Part of a small language model's weights.
Size: width 128, MLP 320 SwiGLU, vocabulary 23234.
Each number is 128 + 32 x the weight over its row's rms, rounded and kept within 0 to 255. Layers, rows and columns count from 0. Numbers have three digits each. The size before them is the row's rms in percent of the matrix's.

# layer 10 attention output, 128x256, rms 0.147, rows 0-108, columns 128-255
102:068145131109136166096119130090148129048119138150151147136122129105139176130158134189163116168149103147056122115110084122094136158111091127152210128179135151117124080169126153129102146180104093112131132104107131096119194090083102108091151138147129137141081133118110192115158152119122103075146127158184094133147128108076161143103110092142135116085139125143129102119153075139131096115108
112:147190116145133165148138151070173097153108149056078163146107121171108124106150084136169078141100125080168096101157154123140138053174163134099096169106115132117182116149148090130098068115144126094087097148150114121123135148142155193120132162135118180144076177131125128159132126092098106126092194151123136101098193112120129092106139123151130104140161126104165167178082118176113119141125
102:092110179104077085206155171144154103172155142132156127150146134049084139105096093152138134159098129161124163125168133108146107114118113123094159058100163086145099164113118153087078132147119185139137167190142143153139130130174051104126155154129130096120107121136091175147154092163147107146111124105157144084160109200112160156148107154174110162086127105122133157160121155094115081090133
086:145126112121132145138091107082156131133133153134153138129142117047158110131129140105150126087154128131150178146114108121148145104115115120153232152129129084155129156098125150138128136131125101145134167120093183158113120166133128083093151121159133150092119129097109174111163100120104113081134137158155173148150078180114134091117120085122135138092092177182141085107061088167120071099161
099:186163145148105149120107107168162078186119160097175139126136134130118097155079133153127163101160073146143124127164149127111188121169113139122172087162148121109097141147119112132108098127105165127156055094098103113185112109130129143148179124102154109148165101119174145181149097068151144090109159101182116100102101099120133124101147170098100090118110160180207102120120074133149106179080
102:128159100104156105147135128137155180156186134157163064101131163136159141070084179119098137097110127146140106128137134161110143108136179079137140142110096118177104118114155128112137133150168128155127120127166144087167120124159156102130115089034095097067103147104159128123112118116097117143061106103130153135164090103123108090200124129163172125128147111125106153139107096113104121115137
101:137132168143020108077106131123178186180179129120200111164134111172126127123133142169178135136141142188150166143129097122191130092128135110097126130086156098082160116082115150163146183136168102137110099200120146100110155105127078117118121117172077163106151176127112103088085107137145128101089113105122075124123096137104152150126129166138143084170155091095143213132084185128129108095184
100:131116158093149069101195120123109159142149142077152141168129136136139128086119153172171100145144073131157142145065146091160151083073091136159142085138099144134106129091118120075092114155128089154093104122111129129085135180099127123131087114116123119086133133126187151117099176154152145137098104127124077135143133126111159148085090096044116110161140144119086164137130168147106137178161
101:155165160116092132100110097093192089193159134123109090172137120137148112133150106165104024137192175091112099076083171117122072127181128104140090143154144170112162117073142141115175113128168144090156120060145134158181107089146109153139083084186114109130118132104125149125135144141154094144105124091150142118118183107117128122146092137138118162128106141162104149131079114088145133139128
113:177134155158171116155131122140170110111143223116154097151139124130104094164173152111132135092132111122075180118118161130157117150149137149090092078094150143108148123168146111095131096177108073124138131134116145107143124175093136163130196090080129117112120128138127155112103167108091133134110117178117184096173108094095112169122123177113148172129135120205145111160083063135129077135091
104:132115140133148177198187144140153141114173111114143135173135159184124075067148088066203168103100190112095168070121098149141152044083148122149156147144119119130118098160112110108149087103081125124117120157085130157123109142124186109126163078141162115122126052063139145146086161106107077116137134086101135121149152102092118091137107090104179164130129124147102157142113107114188123095067
096:120142130132152149153108144140084158173143081165118067118133109127128089138147129122135152123146153131136132124200119175172135117078125112102036122201160156064145175170063151110121099101105067149099146170081136124125132133150186087144102132117142130132117133090120150183068110114102171199154135111140165148140139077167141113137121099144128136140156123158127136169107145070095183159130
105:144128164128164151113131198118037150138126102092167170129082108148163100143094140075091153151120122087132131081151103095126151141114109172162133148157078090160086106128112118126103208113172090168125128132131155116060131122070136123145098138131114165104135137147182132109167129099115134114154124126101073169103083072103069192118104139137143086139096115180166091153139125142126081134113
100:104113111116154151109125052098064111120101125081155125167094141109120069179143093128131160143130145137079117123099067108153084113099107107144131086071160073120139089113124126125160084150097119185171148140147130098132195108167126118133141152126156118106126198133133131145053185096128062137120105138117120096137166094092138187086127161117163127078091112130165122119111120158078105133133
101:129134088136102153126136148146063066153158081130099119128108113120096178154152163099105153105140186131113128111115094089091066160139106115082166088123146104138101127069144111183173155153068125134086123192091107105129113065141101139123107128144139126152134127078129146110143148118121127156109109149135146132167136158134160125129136146155171154165132104133095151155115078116126149116112
102:156106132088155205128074124109108121121110150125174112137120168164103134121130165111072109108122173143138163108135177105125155100094179144102120112143168174119196200165169120129126131069127139095177160151147100104078165163125151079125139114141150074163156149092127127161159111089118163151109125092147072127174105105159109134097103109149156165183126120147148167133121181150151126110109
093:113148169129089134064099152112131096152171089141111151128108106101086079157106161156119144102095091140127141144076150140093130120201114114125141124112062149176071150152138134100031151138127107084138126139120152111125115133121112068094122122081092137138114132137167087143094180187145167123050127163117043091046130054175130181088139169137124112117128141126080123136138112167100150188143
103:149105063085131173122152133091119146074159121142158109159139113129099135067106148171097146114110088112135124066130153082114169146113151183090161088117100143154168087179132119180122128106110217098130117146054127120089164170083151169129136180085092150121137158061081074075100151115114127159111096124172118094119088092120131106115171153142116135086134098140142122151134111097102112151152
108:125133117091178121142117163133143115121151169072108138083113110164184141145111136162054134137109154162191134110172134132122133154111187096099157085104123179118090087118155118108146154099133154129132132108139127139155120127086116116145146127147130133113161132166085124102097118164129117116123120064163125106092144102132115152090136147148150077170095162104151121124066109108116125168104
101:081106173123091166152128121137115185183104089134179147190168094100169183157155097168194162152067094166158117089117149105093072144132160133136095115175107115178133167153152140142102128158134064155125109094119183115094137078143147070140149086084150151125207127159110134121149151163144088107149138183171106100154107118102164134082078161135120154135142120164129106096161114162131060161149
079:073173136100122093111178132159113133111126112066138118200125167140119094137135113109096129123089087118135111160128123104101093117041081114174143148150136102089121070156185150143079133176187109179162146126111167149123078084140152046120126101097207155105124133131117147151118198151059167108119157133159108126124145091119138158098148116096142140127147083087076132107163106099139121082142
109:122167044078077132168121107105090130117065130124146137139141158142124121100112107117148192103150149118146092128103140171145117136125159155103135097117109105120100141166135102105168188074121143153157111147101144083185134131092142142133121100078147129160160132125092130151125144077077120126135084122187052119089128158125154083067165088147080071153099142136144205157119091178097093097154
098:129096129089108109213111112131205109124089088164135159188131137117137087152093153165134115141083129144085142078112140164110094125121115115138134087228104137130117054113151167119104139105125141148060155153084191110178147117107132108111101092111127121161076206105150143135122164158188128097114106139076142142159147141163114129119129139109111155156114065148128164113136162129142134113157
093:121101154140161078171142160096103143109151096145111190123096108128120142080111146087138146151164117143077099138151134113098124186113187121092141140130148143116127107126112133089211072171120138123132124092142146131127124139127104100114142097139082117149108085108174092107085093105138173156119149149097105137142118158099155068161144149177189097122121114077127111144092121179133116154112
096:128085121069148124123089156063153143119098162130090142113126128125145094177196146143151111092114150090134136134090146092147110106143177161104123167111139162135175151126112147169097197071108104123132134154090125149052134152095149116190081123164138100136098148092131180130135065095114102124091138073093111170143147141085141137149105124051100139133162139104170123111148199119115126128165
092:112146135135119095150127143186089085153063068109077115079129122141118115102101132136218047139100111137073087140109143125068161098122093106143132124092163106075077144098104112134112117144106074106092130133111162088141147119131137128072128094157123152170135152135118097134126095110154118156145173169126110150160102194169136194088228104154087115119133130103131123148108101161103153128146
092:118177086116099092162103147097103133169140095153112127090140090089098149114172058118103097100079145138136106136127141064099086074145127146098120146131144100127141081098096118110139106064166145165047150087158128173143066146153160177140137072095122109147148133103135123096161133157092103136142121160054098130114129174130097098106098148124093182115158137100157124065109155149149153108178
111:118187125166075107132145140117110112138106196177135079170108081169142115171109140088168095110127146135100162076089147140158124158138171089085102127157137118038147085109149173098084166129129161118118103173099147155134085122111144126155117128126091139093097136158139113124104185110097102149147085114161065091103125103104163150093142170160139154104144155212105154057104123106128128145114
098:102177175097116142147191119130049173144086120145097135086177135129119134132106128106108078104152127126123138131158096166129095178096166147113176134171143117120127117173074112086186131110198121158114109094144092093124111132129152090158110102117114079140114098055177136143082148116148156157100108119091098123115159141108140112112138123146091064183110124160115143099107191125126158064101
102:135118167158155131116140115076129147135089100093158106142104097134129150102158163123157101069163141118141138152158154133112077142091165169142095112158180082150127129156160117120143132185122141136131136155117150126121163113094148096170155156089139115129106157130108083096162107153058100126111144094142139132133133128105116108163129123107164122147164162134108118162111107185105114132093
099:085155142093172152113167124152117143113101149113133103109107127128096131155189149116175164120084133151096084133187182102154078087102159158120079120100133148123088123158122150124123092098132185090093173172127124154099135165117109083084147173133145136164111166141122148117150118099150126173156170178144146112091054152087123144098153122133141160128106110111118131128151170151145100068140
106:045128145129145076121185171149163138174155147106152112186155123101159134103078167165167131121169137166140132147119119092146146117113087182091111122122097120162147124114089152153158095083083108152158084144111074154109173103132100159156116107109130163095122119137134144146136138111113093111172150138132125135112136151150177099167102097121102144085105145096123083143131097188036128082105
105:110166120106157147186148113140115157145092085128161107131127131176100114137110118135136088136145144128140124151147109170106102135142103082111173090129177140174188120088144116165109076105097116140200153085135076138109100152183133148140077127164134144110130105160159125204057154137156140196171145068122206124127119121140137087098144132126147179107131126172114120108126152089180111161146
099:114082112158075096120094091101123154137134133127160149109115167091112100070135074127152157105117175051154103129087131172092083185127149157120103208102147113122126100140124089117135118089098157092093088105121101172122159149185132141132130121155079134119118073150105130143097174144155147103159097111087082138095149137167124066153118163169117126103102142056132088181066115166124137161166
103:128129124121100107116184159095131147106108116164142118115070166124092170180103181175135110138148104071084143080134121116141141075093089135106175127079118179142149142119104126103156148145118144193157087148111094163075119157118143141123135120071097108112172106119130133136117127095173085119170114094154168079075147140189145115094173095155129191112150133158201109138178148137155159141099
105:096168181150132226143076098137112135127105130162122089146107119142098157094162073086102112169119112126117124107167146115185127129164124156151162108119128198153103113195102047147140138120085143123129154102190119089107124173118147098114112134110118109139137137162114137118079167162114116140055123118124133181142147114111115158079144143106133144109163106128163107113150070122216124133123
099:096084147120116144097101165122080120174099119050146088097195170115120113175130067150162114154141093155106115069064134172103141069104178152096112133115119128150152093174117207156159153152115128117185071171087164118098137111142129109106173102105085086099189116186101129133144087150138110168120101122132074120113077098108151120096096143123084136118143100145114125107114133130113163132107
102:174153102116155147093164114109085110094127113108162111184156175149157143114099096108122150121125081107176133180123138142125143096131164130083121116144129137158067090086067135154090131149142159129078094093125138095116106142087115105099089146127160120081101205106122184103080136070176149122103081115162159171090095145082113152128085097129161080127126111157103105118105102112151159155134
106:113070079123130061132123222128122168154130119103145075155173138173181054138158098126119099107132120078099177115160172109182067127094106168063106162112106102179090173126133158123114125151091129108163141105110199170128079157165169155175128116058134084088122102155123096108111129125153152111106215119060135128055114134113167159118130168111110168107138094120106070126127113069093126111143
098:160120105102164138097089154204114068121111129122071090137097112179123154162168074143133148125131127161104147047116134110114092162056129166140122120112140144129086085100123097118081179157139157115150090110113087139093131153108126100118132162180178062069147092130146124134162087162132152099173106126115083155153123114152093052100132107139177109121166118172152154133186186192161126133132
106:129096137192104154119101157159109141118095165111125154136140125161140144094060112083137112053181158087127099180151143127162121145126082173171136158101064148093085184109125127149156085109167153123059138153189175184126101178113106120100167154165118137121134153173143112131130146141173173161099097101115093151130145163125133161108114108079125118090100139184126104128100174109101128131098
095:140117089149128122146114184158210164138089133126149117138139131153185073163078174115091140128094132166095161130115078097154132081125093160201110170119123125094117142171033129155133083157122141171107136170115118122130124136131084094160158119170151157130152139181143139168143128138074154095156081111140132084103137118165103125172165137132154142099139118087155112114140166187151118105146
098:170161095169111124110155164132159106185108149145175186113180137043153080086121107134164197166160121144155112048089170166159073140117134138089131094079170153167134122111152103147153161097173164110166191136162162135113158172149124115101122144125104101168160152096118126121150130157164128149147115082115119045129152060075150133136132142129088182105126098131179116109141119145106161136170
102:110140123142136128090172131107097135126116106157122150143178169096121060196123076149079167199113162089153149104150128164159141105172120190125123171129159160095137110093144179187065110111150122160148123100088100150118062156138078153060160112162166104149136115139197116166176170132137117178128067132110129097100147115151141157133106111139167125110132113089140114155127112101149139152125
118:086149184120139150184120133133138087099119181128085150099184150147103109170076103126166106156160127184122142115147130113132123188107092119129108108125101142118153183070144136119126108116115123161147126115135124124141099128151124116158110126107144122127100128079123086149141106057128059123104116137143109157145116165104129142132165115112139163105096088104139111128132148109112106108134
102:170195086117210090118083149111174149115133121184088121165167164110128110147140132175133115141105166183128128146125160159124136160148134152168098160114081170137121113114101122109150146179092144136137126097137148139126183120178143148109114177131125101125091128129143098119112105159143107133160181159131176147163131114105150138181148122181098159162114142137142097099150128098141105151109
096:176138129047171144107139134188168159138138139159174099128098137110109125165186067078134079149151141140131177143131123139080179126137120099109160133148120149122076161150126105122104124124112145125058132089166140146120027158184137118137167129153135094109137163057144119122120052063171165136208080153167111143139114137168103132141124175124181145133144159160084159182158112133185150175111
098:089184100151140117123067108112136117141156160100188156086105108094163122127129174141058116034163159114127139163068076099150156091160102104089115113103076093111136089141162080128095082143108127138155105128086146161095104144073145126133179164084111124219140157138097110060162158127082096081138176130150101182161132133155118178157140157149138111151136131099134127076169132159131145135124
113:118163141111130118166113116070114102182161149131070133125121113090147153111062127124151092060109146143111159123149123171159075104095094159121090143141156131178092145141152106197130134111106152123123166076126180101162078144098158154150106166118191169165140142151131101137128140128124115129119152125162109132146160128143151121157059111151100142085148077134146150099083104141138112146130
100:159044130113130130141093097162155073109158087155139076164164128128081149096143117178186174131152120131072145106136094136174105130131146125135163147113168096072085062118183117123103168136150139098128144175115130159163127159137099148122138164139123142094133128116185144185079110138145143122172116126172108088170114166105156129148093101178159180170118111111133164120155138147059103102112
086:160146070181142140152164140074144130112109066097124103090120129189085111105098172161107179104178164133119105128202144151186070164130088122130151126128136150163076173126179126137126116104140124143168163141133131105167180142158130144135123120138092106143130107114121132146133157129143186074169167040125207119081108122099146150120105122125147146131081184131100109140139115079105136129111
107:160153145126177148169096139109110151095064139114153160167145134147063177139151133173161118112177114153172126129115127100141109130120104113121105138128115164153101100174198171080069131085076120167155100147125120123136155122098105139122139097111124151141116142077125162127130164134117155126175137116130142143106101147142126070128176137145139114117105165143139165098186118139084096152124
098:125161112114117173118149176186151071115111138121187148142111098121137151139126113178136091103080083100117156133144082118095148161097138090100073134105160071145141087086125116146114097076160140071115150111182129090128107129124140061179181149176132176100110166117134128112156085111142143157125080102112113132148102103138156095129149140179164109143152055082087144143177120157106112134167
093:114094134098217101143137131111077149145105179188134109124119136146197173105185111099125141129131119173128128179133092134127162126136154139183141143099135124134086184158196128185145152056098149153137118180124150129109137114148106111143103113167106122090061099124077136112137142094126153179152155143168103121078143143135130159156148121168058122118147133108100122189171138096127114176133
097:149139140162121101143109094130126137166133144111086111172154145096220088161147122143114111081146158076145098136154087151146115152114148190121159079097147138092135112183151124128066117150140077076112144145133094169167170160155121108105124074132083148144093147151151141105128115075138136160149184094155079174060163133125097116168149114091121129145122081115147110146121135064164153097113
098:169121128160131146125130159124090155124141140131149165086140170126171109147098126205120146134131180127079131120093093117090119131098154087126079132124157143172159095206106146102137093097145182092093216107152176130154105156108100085122131126103124099151154144114176110086128189101174131109090130164124131128123143147096111130123122153128185131125141137161098064097155156186091108127110
107:111149151094113087110154104155106127120127156099154146134159075153183073112135133115130144159133139080121174120143197103124217094110107123189149081102153113108104096165141148127132119168149129096124114137097146185088175113134114143132067071079103153155120117197140150092176143109159112125152154139119124093179093107085106126074123128138129081120116208144084155103115149098142119083128
099:159116103125114159173113066096040115161148073117166111170147116104159076107062135142187145140192159115109083141156151053083121143083074142099137123117089116121110154177065164159089129128119167114123099130165146138143135161190150075140119140128177147217156128111163195118141072101155172097188122155098102133184127122158097083097154193129118173147152134146093114095139135110154158135117
109:085062093122124085141079066133101067120111132134060116117152135107124107071160090127084139152082115124145123098128076078080107080191121157095146134153111157094122122136132131124135080154173135142168123083121107115158090102092112154114143113070101112160137108113153168131153131152111114073135126166118059082143095187114103139123169113124113093075108116118100125179120148121120102136134
094:130101104162085107164178135108126145171134119132126111104147135124118139088134031153085109081103207120099128089124111129099165131128165129112117078128159096073121102105089152072052113155102140090123135111105155117108114123176099123150134143093132128135095132170146128104117125183166137204149041101155120114134141173169159143128174095113130171173130115157106128130135116145080132160162
101:179160162133198122126112094134177120139150114146131129131127164136159185136083166126151083174184125119110137119112144121130101148118208141127189140145154191110070157193088130137106096119108137161137118062128055139160089115126140107098121147092114110104144101139093103066138132161073164129154118141199143098124183137132120125135094137172145098138054146128150147136150169136153136106130
096:120137064157167161136137164119130092179157155124138136101106150063181114212134098142071105152141141123132105147132125141164087141076129132096076134132166084104150133119119111113112153123179174158154102149188090173180120126136150209107147123158142181163099096152113136064115099126117185134148179085129172106125145160162144119107167116151105121142109054125089107121106183080125141122101
102:143129099127114202138120104112154148164111133129147045192140149151145162098169133166109150110131151100126128138133142108130123147152166121176119109179145134051091111122089119144095140124152183139183131120125120144154178188140120147112112095113170135096136158124164139156162117125108116128163117162131106191128178120139121114112112093122111147128147162126119082091165090098122128101153
105:105175100137173114149151062177114154175065131164142149103097120074140174115142101102139133075125106204126095139174132122163185155152153117045088089042117162140146095118121157108187116127167107108155156064138108114168112136128139096137141088104190095124167133136155117087169065119185098163159078102151175146118101129123124171076123144164146159062170152122136161122121152147120095147141
116:108117112171108124157138126081125125125129148130091201136130201148117191127180103121156131160131164129075116166163131144068147150151103123089114134117133175102127090158142110155143114115184165137114099107084157154132146123114186125129160086082095126096100171157160135109131141161143156169172104102164095126088146169090114084075175096135140115129065113049111069158173163118115123065184
100:106112110130171150096082128115088164090159143140109156163100092138130112106113124151136117098175131125122162092112137128138165112194154147089124133130214073150092140060112138129147120146152103158167162157074108085164069153133141135076151144147143126111144115111176155069081142112168130134162105127117162113140175160187131116158145118090164160183125091109103168138084172142132165110132
103:179129136149119167125138106202131157181111178138137185105163127162155112128105158143131109141124094067133166132110107094171098120131119122107171114141122133155109106064125131075098118076104114148139117111129161167112052117104147057112096178102104083147157112145083068119078114133108142114131108159127109155102173134094066153089151116101173089094115096126113116162028106133079170161167
101:067131137149091183169079114153124106133149119096101190121110131147175098125087130091128166137162148144162080139176091106142134105168170146102132188067140142127107064111102108119120136105071175128167108093127141085106134060104081147136157113121132140147187132178188106141111131086047163094097102103143150140107111111068092138172095110131135128124160097131144158142127125140142109146112
107:100092144116163173140078139125169146121127090116167159144203150137148123126195151081142170170125129151097139120120139082102125138108123136165187101084090093099185113168134063059193134163151164132099171148144114191096134114118131113122157088096149126122100080128117163178100085150104085132147089132119185117135142113101091163174141148123139159114120170155100170097135114125135146162108
101:111167162120123127079151179131169140095123118093073144114130124078054182126161100058168127170186106151106128114067119103162102121131146050045096147124187149085075123135119154200126128143135125162129150103149079136116150126140177134133178122153133130140143126127183160116156136146085159173108138102137076108128073158143115128111146069120149162150120103095104150160160139171084084132167
095:058115090167114103102125083165157144147148141130100123167121116142107127107199108102124113135178165109096159148128138089120060123084159137109145097110116072184121131189121131095103144073110097089145079127105133124118136126096129080147059157092119127088143113124110117081182142143136172137148079125116142126198156169174090073141112201105206133119193142057122118146139100162136123123177
102:158083125115123139101132132102147119118097151116105153126093202083162126112115150111187154121073142113150085084112166093142115138113077167091091140118192155146106151172140107098141163174083131098107102126138110029125101156086104117137182174120117152114117121136130162186123101092122122091164158133175141099105124185081129122155093100074119162106094073131149113067134085173106067139124
099:068107149184080119141158143092090132024088041126097099145145185153119107115101111145138092125094114159143152142118116134119151159108121139047151127139116165149129080109162124142128093100136096181096105083122163078081102176088117111092120168108144122104140093126135099186121159146140130176159139084118115081114103136127107160121099093117115137111098112107124174106106118128104134103106
103:134103143139107146170149134103130195123099137114189120109103086188070113125170115139123134122113139141140103107108063152097139174174113153136070099116169117183176146125092164104100181147114156095107142134084155112093162143115085057111152120120140153148089133110133165110138173160143161126106112181110151100105099164079146129173184209087131126086112077114171133095114121102095080149153
109:170113136085074081096099114140146169142161107113129099074118130179120119154124175100116132114120139128134082162146142186146137093150128146140076189129123153171148115132126146111101050116059099083106104094094151147165173092108102117150125079141134152101132093156158098125145158112083134137134124140141129131114085120149121091138107100143150110125116132132135149144103186109157160153143
109:125096075123129177106145162179098195176136125080091177158129113080122133111124157161124155111153159066093169111137130149124083086155134122139155117137137166127111125142131111198122136230144145149173076177087089077112155150149119152146186126127160150147136146087120138174131140100164141160076108147120121109101137140110098148155107130170129140144159081136131112165087170119138116105136
093:090107065156103197067141081154092114102121139129102113116153076219128091137159084140174096126111119089098158130129076095111134109186125125162107105145116102095139142158138169072136102178174183133097123118156180131130076116177118099151186135075133160157120139207098111142138173160092107102123083114142151113135130167090144134174149138123056113131130176143136093080145139131097132110136
100:126116120136145088136114108148155120109156128129205116166133122116154162162108092088093130130137183135160113124162131096152080133144089086121134135114109148118187152134141144116150149160181066148149173151120124153184137100130143110064107118099153145106110147109122168124102160110135131121195167172109107136070120116119134166160143142058114136132097053144128188170121075083081111130085
098:135129145171155105105112087174146172110126078161096125112157112102133145122114166122123154112102113133115156117115149123133099129110177135088090168067094081091154102149186153105092181088115114133094122082117142151127115119130142134135127124169118072108143138098150161153124142160116139134128148078137098192090120160110121116150167133176154129148131061167088155169151138128094190028143
092:156079097179150125124114154145130082113120105110106127077146165102165110169174142050099104151157113148114167156118158147147091117124148051160110023166130119138094146136130108173101143176112116074174142088092126162139094153157113116140116126065125085127143137146095148177121137136115180144159141133142147145095141081198126155169140164124135128127038131179194153082139085136101097093149
090:191124119148168091132156094085152158083099123087124084111123183100156166071172093114059172117140133109136143101140132138089111144160088071102141110171094094176106177172113138131064137090190168096186161100145154079167159063085123145140137166142145090125122071074108138136158135114137123105149122113112105129155134158127106165107153120154119065132146144085116092139131133124124107145186
101:122144130102128158142100131097089104076123113129104107131074140077079136140142179086119134196116139161130141098122131149148133103145157145123130146094118063134133204155176117119070101077193130162091068145191135154163133093093072139097095145087135124166108156115084200089155194177192097125089139162135110131129156124091142177121157174154175167062172074139129133125136153138101120150162
104:134080131085171128114215104122156133145169164125133121144162070136138143118135141056145141043123122166160092171113076131091122114127137092087138120071183122161167128092146113109105073134157149100084180118099166156171108123174133113182129134132138167140110098120130130111118139123148165116139154118165120120119162133146156130116119128152143185088126124056129156124170163086118142125149
093:206125095148152143099150114152129107146131146095133088104096123148065165119137095111173117106131090110121103097130134169149165081081141165178148085151125122140172132079137143206124089135205132112103112068069146095132077146166090107118158137109130062115100164113144116103150111079094152131129142096134070161137139109125105096133118123082144165152103109103120141164109135149152055144136
098:135163114146134182108133138130173173110116109200095114182110116142055118194122151115103131149112159106122048147141122093117157122108110154124232158084115094182096086105202116141171094146171118128131155105159151151097106101101152125080127163146120140123112138085114096144131113099166150108159146057179180104095091106163123085191123158129121150160163139131092195111161059105126194087096
101:170155154095143117147100138080091118127137172131142152180156065174141132145136150166108097106085185174136126140102082082138136171083143107093131126103107097144125125095146105136132122156066144104134126163120109155102141117104100182120119137104111122146142188119129118122056116174110115077151184134137085171134161158124117131074109106142174109147124166171073089062113168153207098075118
096:156088115077150160110139113094133106151122141107152102087118109109138166087088153127116132133153168095105090108137111081096107119103122088084154132174098167076132111140121119160111181150158147118140126167156149187148133131065128129160157134094165091104082080102166120077102152144107132131100082134144103143158166112126117123062118100176137123179091107079118146156139097121087111127112
100:189124138137093101095164155139120142057107070067174130058173166112173117113171124094117129139148093160154099110147086116112147127152132171199157144122170123091115145098114157131118113096104129114097127083127143126143141145153152128075117122110089116133154119149122156165143070053096123129100113108080153181130173114085155088128109125069121109109084119147126136151145123124148166153095
100:128111139145186132142161129198108122092176080091145124100112144096155121146130166086099149135128089143101184092124168079088118123148055173149104114078097127129088069127150125134163114148167107084141181123124141134136055099126108181152143131126138154074165147122151119078113164109150126136217121139110211138114141137135077089122114110144180159087069139161087145123160105169165105185153
095:149136125125168156166182211087130100097166147130138106167121169170172130098151141158151142104091131135146091168110121128082119097174139084112131152089138108153113095135066146129140150109115145110071117102119180145126112120094173112133169120119143180140141081145111115047114177098113193092157127163132163166162172122081118049140122144103141160095129128140134088103173138123137070105119
100:183133164192140148159069143148143123118102047119134074125175103102159148103144144157178134141124101106172163095106131179157128149122117177110174147142143137128132167139146169126191138106134123140120160133147102135122069191207178128099149184127155147136099090082150160123153072115119160131066132155112163101161113148065124107107128127134101170098147095106129170109115163107149118146131
104:159127161132127137219168105144124115103100127127128104162120039126165098124067185129127172118191084121130118163156157080126130184111156172113119114141120132130111124171112155119135152143148115138152139094098112140103127195146169126183132108117163134116152091170099147158189150179151155165117183086132101136192149128118109118114168133144133164158136160183105123138144169101143160121100
102:176147109150088135148153157116098119121162151141068107119144141108121153094179125118156020109114100150136115169115129074134122128157095125157133112156140161100143149109129123120135069133106145152118109123127110125112159167157105115143095136073117158195099184095127073130146123103174137083150180152119157121176162149214109181098164134148100180128086103143149199097096121127092106157150
105:129093112179170099158079193141115158113124185122163106159194049111113168136126119089097130132121105109101115074090159126107154095124069084140187158127144110126131102104134149133140157131132155144151151161129128148113132067092117141131124112080131196065132103093116123131133160128167118161093163133101117140117114128155108180112118182135101165149115140152098123122090116141103091153153
103:113081146102150145151125131131151129184144156134124130151152192127144180159164139156082148096151118160170121118165120116047163098074122056138082195129163071174149084114113132141166099124173147170161131100142107116193188089069129121118157137180116131088152134080147122102131150115122143143107096113101140102148127151183204111194166133120160148130134128163156107067118123153092131150127
096:091081166132120117120137117141152144140136160196113140136125138216131157162115107195145134111134087184170088163092090146109127057093108100138187101146082129098131132110181109108142149140174177155111155118122109090118106147136131141169096120116140111076184128136144125152090140160151150164099108114176133109155116124129103121175132119104071102097144111120154126132156170122165174110119
085:115149158130172154133174083134125110106088122151129128155161159140074120197163091146088094118095160127172116089112214138117114104123134134099130159126092131065128108106082154072135149142127138148103102134149099157079091121117112127119143086125170115101146102133152108118134096115165163156175133114154191123124134117154151141078182109160119111107067088123141101104073184086129106127160
094:109074158070089124187166144150149152057117164081152105149116115069121109178114112084216104143127105065120145153151139142122132084164121137118116146156105127083165093087143117136138144088145178168119143162080171131151148149147193162105120096142116122149170146117134100124123097133124154114142172137125066161127120125147131152132149122155145127107102174147156083095129108156142062155102
098:174155137092115056136149050150080143089198139109090158126139123178162162089108126078135123105151126142219134062121189155154111096091101091159126112100116119085117107080061131105114124206119141140138135145154187063116130142161098110106099124147105177131071154132078177132091142135082137145080139121130145131107132103087149141122140140104154063152116104069111123144140192125077090140122
098:163147091140152057131084117061112121108131155082121056094127122197052151083179104125127112169110133166105161146153093090149139102116139124136095134180139115147132106127132127147142170141115103148075103096138123120109165147120145175127133141144167065107124129086122129124118092132075058132143134104098084142151110160108150121153097120105152138107188136154086124149167101122188067088120
104:123132096082089149158103135151162210141181151119184132105112138138102103164131124088134158170086115163089127100113114080098150100087144202153127115130147119156118116122187100163144128111114108122103100113083126141112159123128106087127134146162153096139105143131123144145092043120161144116095164143086130138147109137127157124110134090129178110190136081170121117130169136115100143145182
110:166100132122180155154164213129133157118165155056081134093129145104146140121128084134111133158111130169142176117194117081122121176149157130122205129171083117096086109126111077094120169121106115080160128110151115114108098117170129154141078151139137170111163134171150141157104118082110159111085131116143111109158099138162114144125101070112125114109139148150084180110142187093108142143142
087:073070120067072187086144136081120158126145135141126114116132132137211129131137148149146105096105086118093147110145199165150108130167144064119135123109070174134143089113123152166145055124102125143132137158155175091083179070104158091140123106125140068117097185176143156164076068164120109117142152152148134148129138065086162159160146133160146097099108131126103184148124174124148133089125
093:127150130129149088105104109136108144141130085131125153161154077113122129143095064098105113144105107094091062147121097127132135061105127167110106153150127113162103083101125123135083095137121155148110138088073134129105074094109140125100109134115119156121150107141115094145121074181144175084181105105077129138115143116083143176122111127126179121132152154160178115078117113110128138154120
103:094151129167118123139131081061130144139184121058104195138140172113127119145148172094123110062171120090103192112208087128123146143105085155151148116110132122155132123194117112150155161117122172110137150135166128151149169148113145128148127101143163138151143190109082135114132175108109108136180119130118163095156158120120173129094147125122136106088114108074109100178126109153177114151136
095:115149146070198111138108147091123123128143154148106079140074142168134131116158106096054105164162111125173140115138177134095075096160088147109142163084080089125139087103087125181111140116117132157208170099149125138111125115079135098134115124111120145075076125059068166097162164182135152152057168154191084074125126180118124123119158109140091102212130125123124102128114198126144164086156
093:088127158125186123137128060113178145118132132135073171172145097095141126103171143139104150121089099157124194070115094112145067140098158189154155152123135137135174079149156211149140116106162128149155137153090192152091129105154108148152115056079134110116132142107160173148137120152166164146132134099165131074132132184147077121144130142087149082096153097131143148084090101179132106203091
093:121079119106174138084118160133158082152033083085134115075117099108103131143090208106151069191147122129140147138124146136088151176154099096096146113133078140107142094157132166105058103072161060122099149156103094140212147126132170144164133107065149114110107085092112150122183114102145143145130101108111111130143158140078146130141147132140121116156116142167095093070156146156162132128159
103:103093142163082091104099123156115130132086167150180124134106124151149165109118132122168114117068198152157097099129191129111114130146185108089159102128178071184156105122148098124132067116109140124123131167095173161145088082103074151154105142097120125130156151131117178127089057085122122134151152141181110090130151162119125123142133097108148098162123127177095111063133188158129071046155